Weights of a small GPT-style language model, trained from scratch on English Wikipedia: 2 heads of 64, MLP 448 SwiGLU.
Each number is 128 + 32 x the weight over its row's rms, rounded and kept within 0 to 255. Layers, rows and columns count from 0. Numbers have three digits each. The size before them is the row's rms in percent of the matrix's.

# gate: layer 2 MLP gate, 448x160, rms 0.0724, rows 423-447, columns 80-159
# up: layer 2 MLP up, 448x160, rms 0.0693, rows 423-447, columns 80-159
# down: layer 2 MLP down (transposed), 448x160, rms 0.0671, rows 423-447, columns 80-159
gate423 101:153188098188138161140118101123127152121113116117150152119117145154094113144121140143199122112189142109138130100182118089119168115119087175093115147154109098176120139118173162146128170109083122126106158150079139108202131179133108133095195168
up423 100:146073086115159146086118132139119185147139108078075081183160138124172103099189146125123089128137155111096128107102181187164113122145097068093103062129158089159126146126140104173138119088161130148114142161121115135157138089164171140130123132
down423 101:140103097143115097144139152129171053174185099153061150161080112148152151114142123148108122138092184128100127148129095099171135075115142109099115129189090088122089093105139175128110147167179177106088121114118167129164147079109113146097130165
gate424 096:140153142104182134144109152148135123119119139158147138194079171067150096104197111102127069104094098148130080127171108092086144152182100125157133095118138166073089100117113141135137159115167131085134111172140125101187056162126170094100107184
up424 099:105169111063154077124151107091164141119065186128106145143118105115111127106105174101126147120158166086080115136129139091123146138133165132165153157158096150097105069123132130136146150155169115125095178149112096156071083133088157114174171148
down424 092:126156178086143165105111126118123125143145145086125096097124131121157160134143117166168143111128087130143107218159139125110163004176095109130125162140000118119133143096125245135112171101125141153129147124113138156082141156149105109112137114
gate425 102:168151117138162150133124063126177172116192104103122071150102156158121165101103154085135185073135113137130146112060141065129073105082171148128099089140108157105106152071158101143105156106076178168112158124118193062103137139075110150126113084
up425 112:077092157135133127103167138102122143207180178161121167120150154211132130153113133126107144130108144085115131100080084120118140133099099152100153065157116139134099179148069100145153139117139194158127121159160156098130045073154169094076089135
down425 110:120149128097110112098155144115082137068099103112163120166128112108104085168142094122139068128164081129165169185164169102121149171148103148158108161134121172131127110136129147069105152109134032105135116161124095159064127119122052169157119146
gate426 098:089102129151128131125147094117068133153055116138090176122137148123099136130098150067176162115115189146120076177153174114157139137092174131086135118133133066109156110161074175073120128104104120097197143160146095135157081173056124150150168143
up426 100:089210158127117083094140120133126119076123156060177086143080125134136128101143108186096133105098113119072121110152194106151166192136172083065122152102161169122156096124081144104115203156136129088083140116087119163093090115108135131152157131
down426 100:120159136132165120143196145151103119102089120063110102105120150070135119123019178070096143128107104156143136127126121097158118167100140133118094093145147066091156070150204160174191108127107138160105158138138097139080077195135123135112146074
gate427 109:094125130124152116145133075117141123110110142186147153159140118116077113124107141106109034073149095149138112086111116135126132104087141126184137177106099143103127138110107139200111159156124136104178133106151084106168140170098162156151152128
up427 114:115153155080133109105178097051135120151094082131112163076106120180188080133156089076124099095126096123130178116122126191162115101173147183094152156157047105100154090077127155097112195158164153110102147126113102131104069162161120133138082043
down427 109:131065158102165134187136104178169125141153160118125155106141113136139146150172138129086106101141146179155139055114136122115154146082142130138087113093129059140129137112108024097080143159188123068108160117146097039142109176130111137150132085
gate428 099:064129048088195165187156085173094184095103081139106125212137109132145100098123156097164106159120053099137156103145176109135170118136177108110176177143129090182136168071118141135111111126107131139136127099155088076137114146108115169149125184
up428 099:145142114088146111126143147133164121118069096154134099201106179131107120095139107165168099168121113130109147119161105136159112148153138108107072151090133067164147143025121129162181121083130138123125159130130094097172122131118136122119123113
down428 098:115120091121202126143124147162132142118061149123064096142107162128164077119160098097155135116101157160139150150156120109102102099115115131115134119124139109128128100152058160141137190037133110165168111076178124108168085143176086101129197063
gate429 109:162143169123139150066117122138156111168092107078140107127115099167119104079126158128136107096071091139105190118138071154119131117163128146109124107120134108132181141065131156161084187166110199165140120126072166084197158185116137115158106116
up429 111:103124151143066134101168124149145158135104174157066141167141113082127155149103123162112133130122098113153092137098143169153135112108120072144114097176132178120120120188107091086069094118093114115058066172164125186125184113176107112179190114
down429 113:159156143089103150061105096183159136100107165109081088126208100115162147186093137154114147160088130198151107111075057117143139148124134087134116091181132109124122082184038093112155105134127140187074161148100109173070124110103136136140131126
gate430 092:101101141195163124158096138120098128062112111067091160122092134143129116115068114129142146199159146152155092121141203088083129152139175141119110138144139075107179141140193139129084115108125105121170107147148127167097056142087129134181135127
up430 093:172113126135160122090115137103104123122167183107119163198155147110136124099063136100104163126099144131115126147116142122105151152077122110122128166073139076207185104139159094189108157088089097155128174201153182117158106134097114098133130135
down430 090:129138105109126120096123107091091112152139172141101150171100135125114094145189109128178175065146163126092018103099142140147117120189182144142124137152162129079128123153139107189117181127147056144110164149113105156145167082141114053126151121
gate431 100:122151105083100182106156082121131147094118131170090083170103108131067121168184165149124109126120157112071127153122098147137088101134111113127158103137118096110086109145135117142099178175096123129121127127167119101170196100103122115125159153
up431 105:115169083099138148161115120142178126108102066136095125132137158091106156142179167116138165095063194117134118091110115128132059087145109162103153140203088192011115124145145123127063124181122101171133152140126121145204162160108123152115150119
down431 100:130138113120128092182136144154095195150153154113137142130161184128151189133110141081155178099152134117127110136098142112109118117152190148167034088069132124111126158127179097116114130119108118159114076061070142150160071179164105139154090204
gate432 103:144067163119129223158087147122149113116099107103103071142105128092165115099098122121073066115121114128169086110063156125159111121135146112109116108167101126113112133160069166126158116105112139123130070107186164192132129120113143108156127118
up432 104:090150105117153056157139137078132130133168086144120129088112182145132145144149117096117101088215162133140102132242126134135121132160127131164207167112123130073134129057123086095134101143115126156154142135105091145178145113133150140129078123
down432 097:102148121103158120095113079121174148139145140081129104114145107134090123104171079096111121074146147113096131149134130133186155165081104167106108054116122129119096112123154175080128123159146163159115212135144106149118159169162068090108145144
gate433 097:189183127140114178148088133133112100145161131136115121087135172105117158118190166126105140160161139139102126117184129136102138109130083095169161196160139114134114134115112171169128087054072135029112160172131122116126181184139132106169093149
up433 101:140133124065119136112108109100070106133079160102116142110155194153116132154165172191121150137098167114125120140143115129119137116198113130185081110098064088125123091059180156101084146121132128078085157150084124116139168104151068095155212148
down433 102:105125099082154156135117067125133149129148174135117151109118198077094095092141110107115102082142131131155113106164129131112173140151092094141125154089181108132162112119185155173173150062130125120118117183111158119195122174143094147109109101
gate434 104:112034138150116116112158162117119142124158126133133143137157108129100100124082106112142114118113066122116163139129156150160141166083171075087112126111105152211169099221141160152164135139144161166097054159206124186067087190097131147116142112
up434 108:162121142162126103142087100144154156132178123133155062186133116094155120146162105167139121102131112085128101114126146126176177113116079144148136124157121099127130179129058142087130161076098163108078150094094117119172170073187135150112106151
down434 105:142125146169120125114104136141136147114148060154108116133120124139153137114086188156185131093109159098117164127102086147125140192096125073112080081142123097109135178080056175085073034119102112095115161092092156147127143131196149140164131149
gate435 102:096124158158167125122152143137166146062141143162139150159064085125131176165111099187156189094127118098103151101088125096088157107176120193111110186122122106128101123109132171130078159164100128115169068089161146122097159144117081139159171122
up435 101:145097128180184115135071047096063163141098118117155151133168162146143070115112119118102104081183087094159175196096155119159128108110114112111129104105130099135134168116150145109130169128115145101174149164152121186093084028109126106142127181
down435 102:145111129090227110098116068090147133107165150140172198141081128156061172116128152116162124119115120060150157129097178145127106191149124184165154115089126066109133168151108157170112086130140122127117138072126138169088114157151103083132151172
gate436 098:129201149133148170087130094162163133081095148153133169121108132149090170115160168103048150113158142143130133154143091134109147154116123068159136110117162156136129131171144127139107117091132147114089132150112086141140110113083091106159196096
up436 097:118094141150039171098151131120181102143148138100088143121148192163154123069108142163144142126096151109111124151104129116106071086127136135113082115112148181110145135112146118169112113174137065141126200128067190162122140100103099107087161108
down436 097:120143147148113103071104163127146072115105137191124093134132162103114172106147140091179097059171113156165142078125094136127098111147148204175109103135183089105125115078085131143175145148120143132127144052098183098084111144149157149130110139
gate437 106:047085131115145177097147130104093157107100114184105119128061116091162106101119130123150079119180091144086114114154092043140117112145110127157121106133135184133134113150113153145197113114057070155183174165131046118147104164197137113166108088
up437 096:167126164101153109134124085146107115124114121125126123158095142101101114146082098195114157098153146100106073101124133123133103129105109149160121132066112186142149125177150149094113134159144126114158127075193147217150129115055074151135127101
down437 103:124141107169096143211114111155149166171126098148100133115078111075064136146175144120097127115158148141107094133165095127148197135135129126162118108102198253137145153158144103145112107107119103172132164088087132142114124133168144134141107157
gate438 096:111116114202158098098088136207113102139162115111223137140123099143125196066171168113164107066095130149067147155070065096104152164115165144152097135089138187168162134123128111159038158090140124146100156086146150129148129159145082168110113143
up438 097:056121116153189085144136126200125086142154119117213091132141090177104131143170127142124053121119153146105108108137135132090173157196159122155174139088087133129150150089125119118116125113170122115134120158092122194149116125142122133164110181
down438 091:160105157141137129086093155112102078137124101141168129128138082152159153073128122062130111099078166112102148159088165118081154159183186149155165150131176146159168131071093075101111126123067165087181105119157119142174103147064145165098128140
gate439 093:160118143105153155124092145079203141122127082124152076116172143107103163100180146110076133104102131103151135117097127137092097169175060120148150053140073163082106107188161114127118111112132166167115184140180125205137154129147160119116172126
up439 102:119150090082133126131121153116169121077180136150087151154155190111138147135166063056080138100129138069165064122133148107132087131130084123112167126141151143153157136144160137165147156122097143138153159112126154113152114108124149088141092103
down439 101:157104128182091154168113120177067127067204114146177127128095107106152123144145152149109109115200076141135121112096113106125154145167155095108128158117105137135128121176127062132138066110120152066159173122075112071141111170146058089109098101
gate440 095:174148103092118116135082107138120151147161147121117078187151123135088092112090123076130138188157170137157099155067178143188100134137150161110175086118090159092104120153167116148117113096075132108114111120133094142157124102107145161169156129
up440 094:113198090169125176081161142152118208067131148118103132168157148080121119112080148122176145156167158079149137157070156109114116104158199176103155133092106085141181154142121088163171115092107119144122115109053119077133099098174071088150124145
down440 095:193136156148106101091151139091151138085105085151128175154117134128118113141120154124120099078196114075131121115141112166098132181108125152136118135143144137105156108161196013196101140092146144111115155108094135164181099136076133139091097134
gate441 089:134166186084091140099109170145055124110081102079142049097135084174148107087106104095115118140122145117142145164104157174168086110130132136074107081155111158150127115191122143122121157181145180136094103080176134125162125081165130143173137097
up441 093:106164157153117153158097115123158061142181178108098122150176144145127146128104129123131155064189099181126233126075086124116188115137148127130170119115124184096128117108072127149125105164125103140131098108125118091090094150088062111101139064
down441 095:130126147084109090179161088108085107143136194138057092084145130141134058128099137204160098155126142126099157144141129123115138152170085068135112061115129123092111076137105182173140161150133076096127152149089159128149071145089126170144082134
gate442 103:117170174151195156097119146129094161073071099114135089128158114152152082093129144145159106132120140127080170076105101105140137175096199138166164104140083119126117142079197126136062159109174111123141138129156115183137162166065125137147150120
up442 099:081113137148129069131145155168143068129102108119142120184078180157118156078201151198110100093109131115072084098143130146092129132159141095121115095122120111155198138124197122116134144107107097174123126188080109126142216133178125108130163153
down442 099:104185123152105139164067173104090196082098093118125110188146140061135111152076143132103186086140131125168178190136106159145117142129123040193109144144182104150130063085115176129116098110111095134162081183149154117135122131095129110094188141
gate443 102:130144115125190153156106118087101153064103162085126106159132163116116155190161118137171105099141103185065105135148108066144078143190122148099109173145105103141162091143137151150103136147115071104140150168103138139107145131116180106165199167
up443 099:168147102140114189145199185153174148200109144120185152106076104132141088105130070129139137116115087130150148120087116173154141075176152143130191096203145115148135136119107104145154133117127143161103109096185106102167116129112105156071102047
down443 102:117125100158127112106124125100122131177116171087135108127127135127111113051132113100057151155092170151114107087118143118121150139106125157171166061209173110104150150130105117163098157099095174130083121170095101110111139139146208129130131073
gate444 087:100162107197159155144179102184146141162140146110142168147146184123136108097130083106142036127067130145133078128146093137100148117152090164138108043142137205101119089123146093155080156141128123073096072176097146118167062177154136102120141139
up444 086:140122157135127131142102134119103116121169159143223097136093167147128135131145149160121145115137072141129118112137115117134141147089097120154115135050134145130128100119102125051155126130127146094163106174105073137157123113142062092123145173
down444 084:110107138149118165176140127117142132112158151134092112141115093116137119131101144105112124144107123126155119057076122119155130243112137117105143110118255147131083130148110000124157055144135062115119071125143136093148112112118094126136142124
gate445 094:146139097144134178112143090128109162102092126191130205107146177177117097157127108142046157109132130130095091112108125118135147164089059155153140120130166094106132066167101172113088101078083110106137155108140123201148084151126108170188157073
up445 095:184128112082119175094132121089102116162115128143177128150143172108146079163155086093177110162116120098165074097120119093084106167114158162091155064128144138092075187163115112140162188088082157147162093095071128126094120066057120114096168094
down445 098:149155090108104083019077131098136117139125146151154119166179176103174116102084146144168163148104146128190123113120136092143127132088133066141123094150138101095155166161107177074131083127131166124124103113062130125136147115156082149094126098
gate446 108:186110159167127126147155101091155138084129122124148139149112106146150105179120108121159124128152116178176089090163172057165159149176150180142189142104082092077147155114146177102079136176148200124160123145099088119134044112119147117142134131
up446 107:111135199053118136123115136088103177150152112100102103184142090087118084135153119178171101162126103139106084087173119121137141160172104150151141186115134101128145107083126180148149117146131094107135096188102183136163128088105198167142125125
down446 107:197155119105097148096165050172132184114076107121118091149133131183075104142124091069146120106133076179124107153136055136122162118124108126136062143125124165134147094116110118157126123135170061128148130141190157132132107157144090181117141175
gate447 093:151160160083158104175158129160065147094097185146100104129158180117133081090151129145131054109119155117102176187158142189144122095155086113150119185139138105081120110141152171166164146103187122094159156147129125147131171127131127102109083169
up447 098:132143060128133090142075142095143144114150091116123069124056166114137169132196143150155106169117167121115136136087105120131183155118114096161116139140152125126083172115164074134112072146152133154144142099132156077139174126089198132117158105
down447 095:184177154068161107091023087066166140163190118136117127156094116112141123090181108117130137125131133165155099117091096175134111122082160133146210166093097116122069171160138209126110127165075132143126095105089125140130119099160162135127163142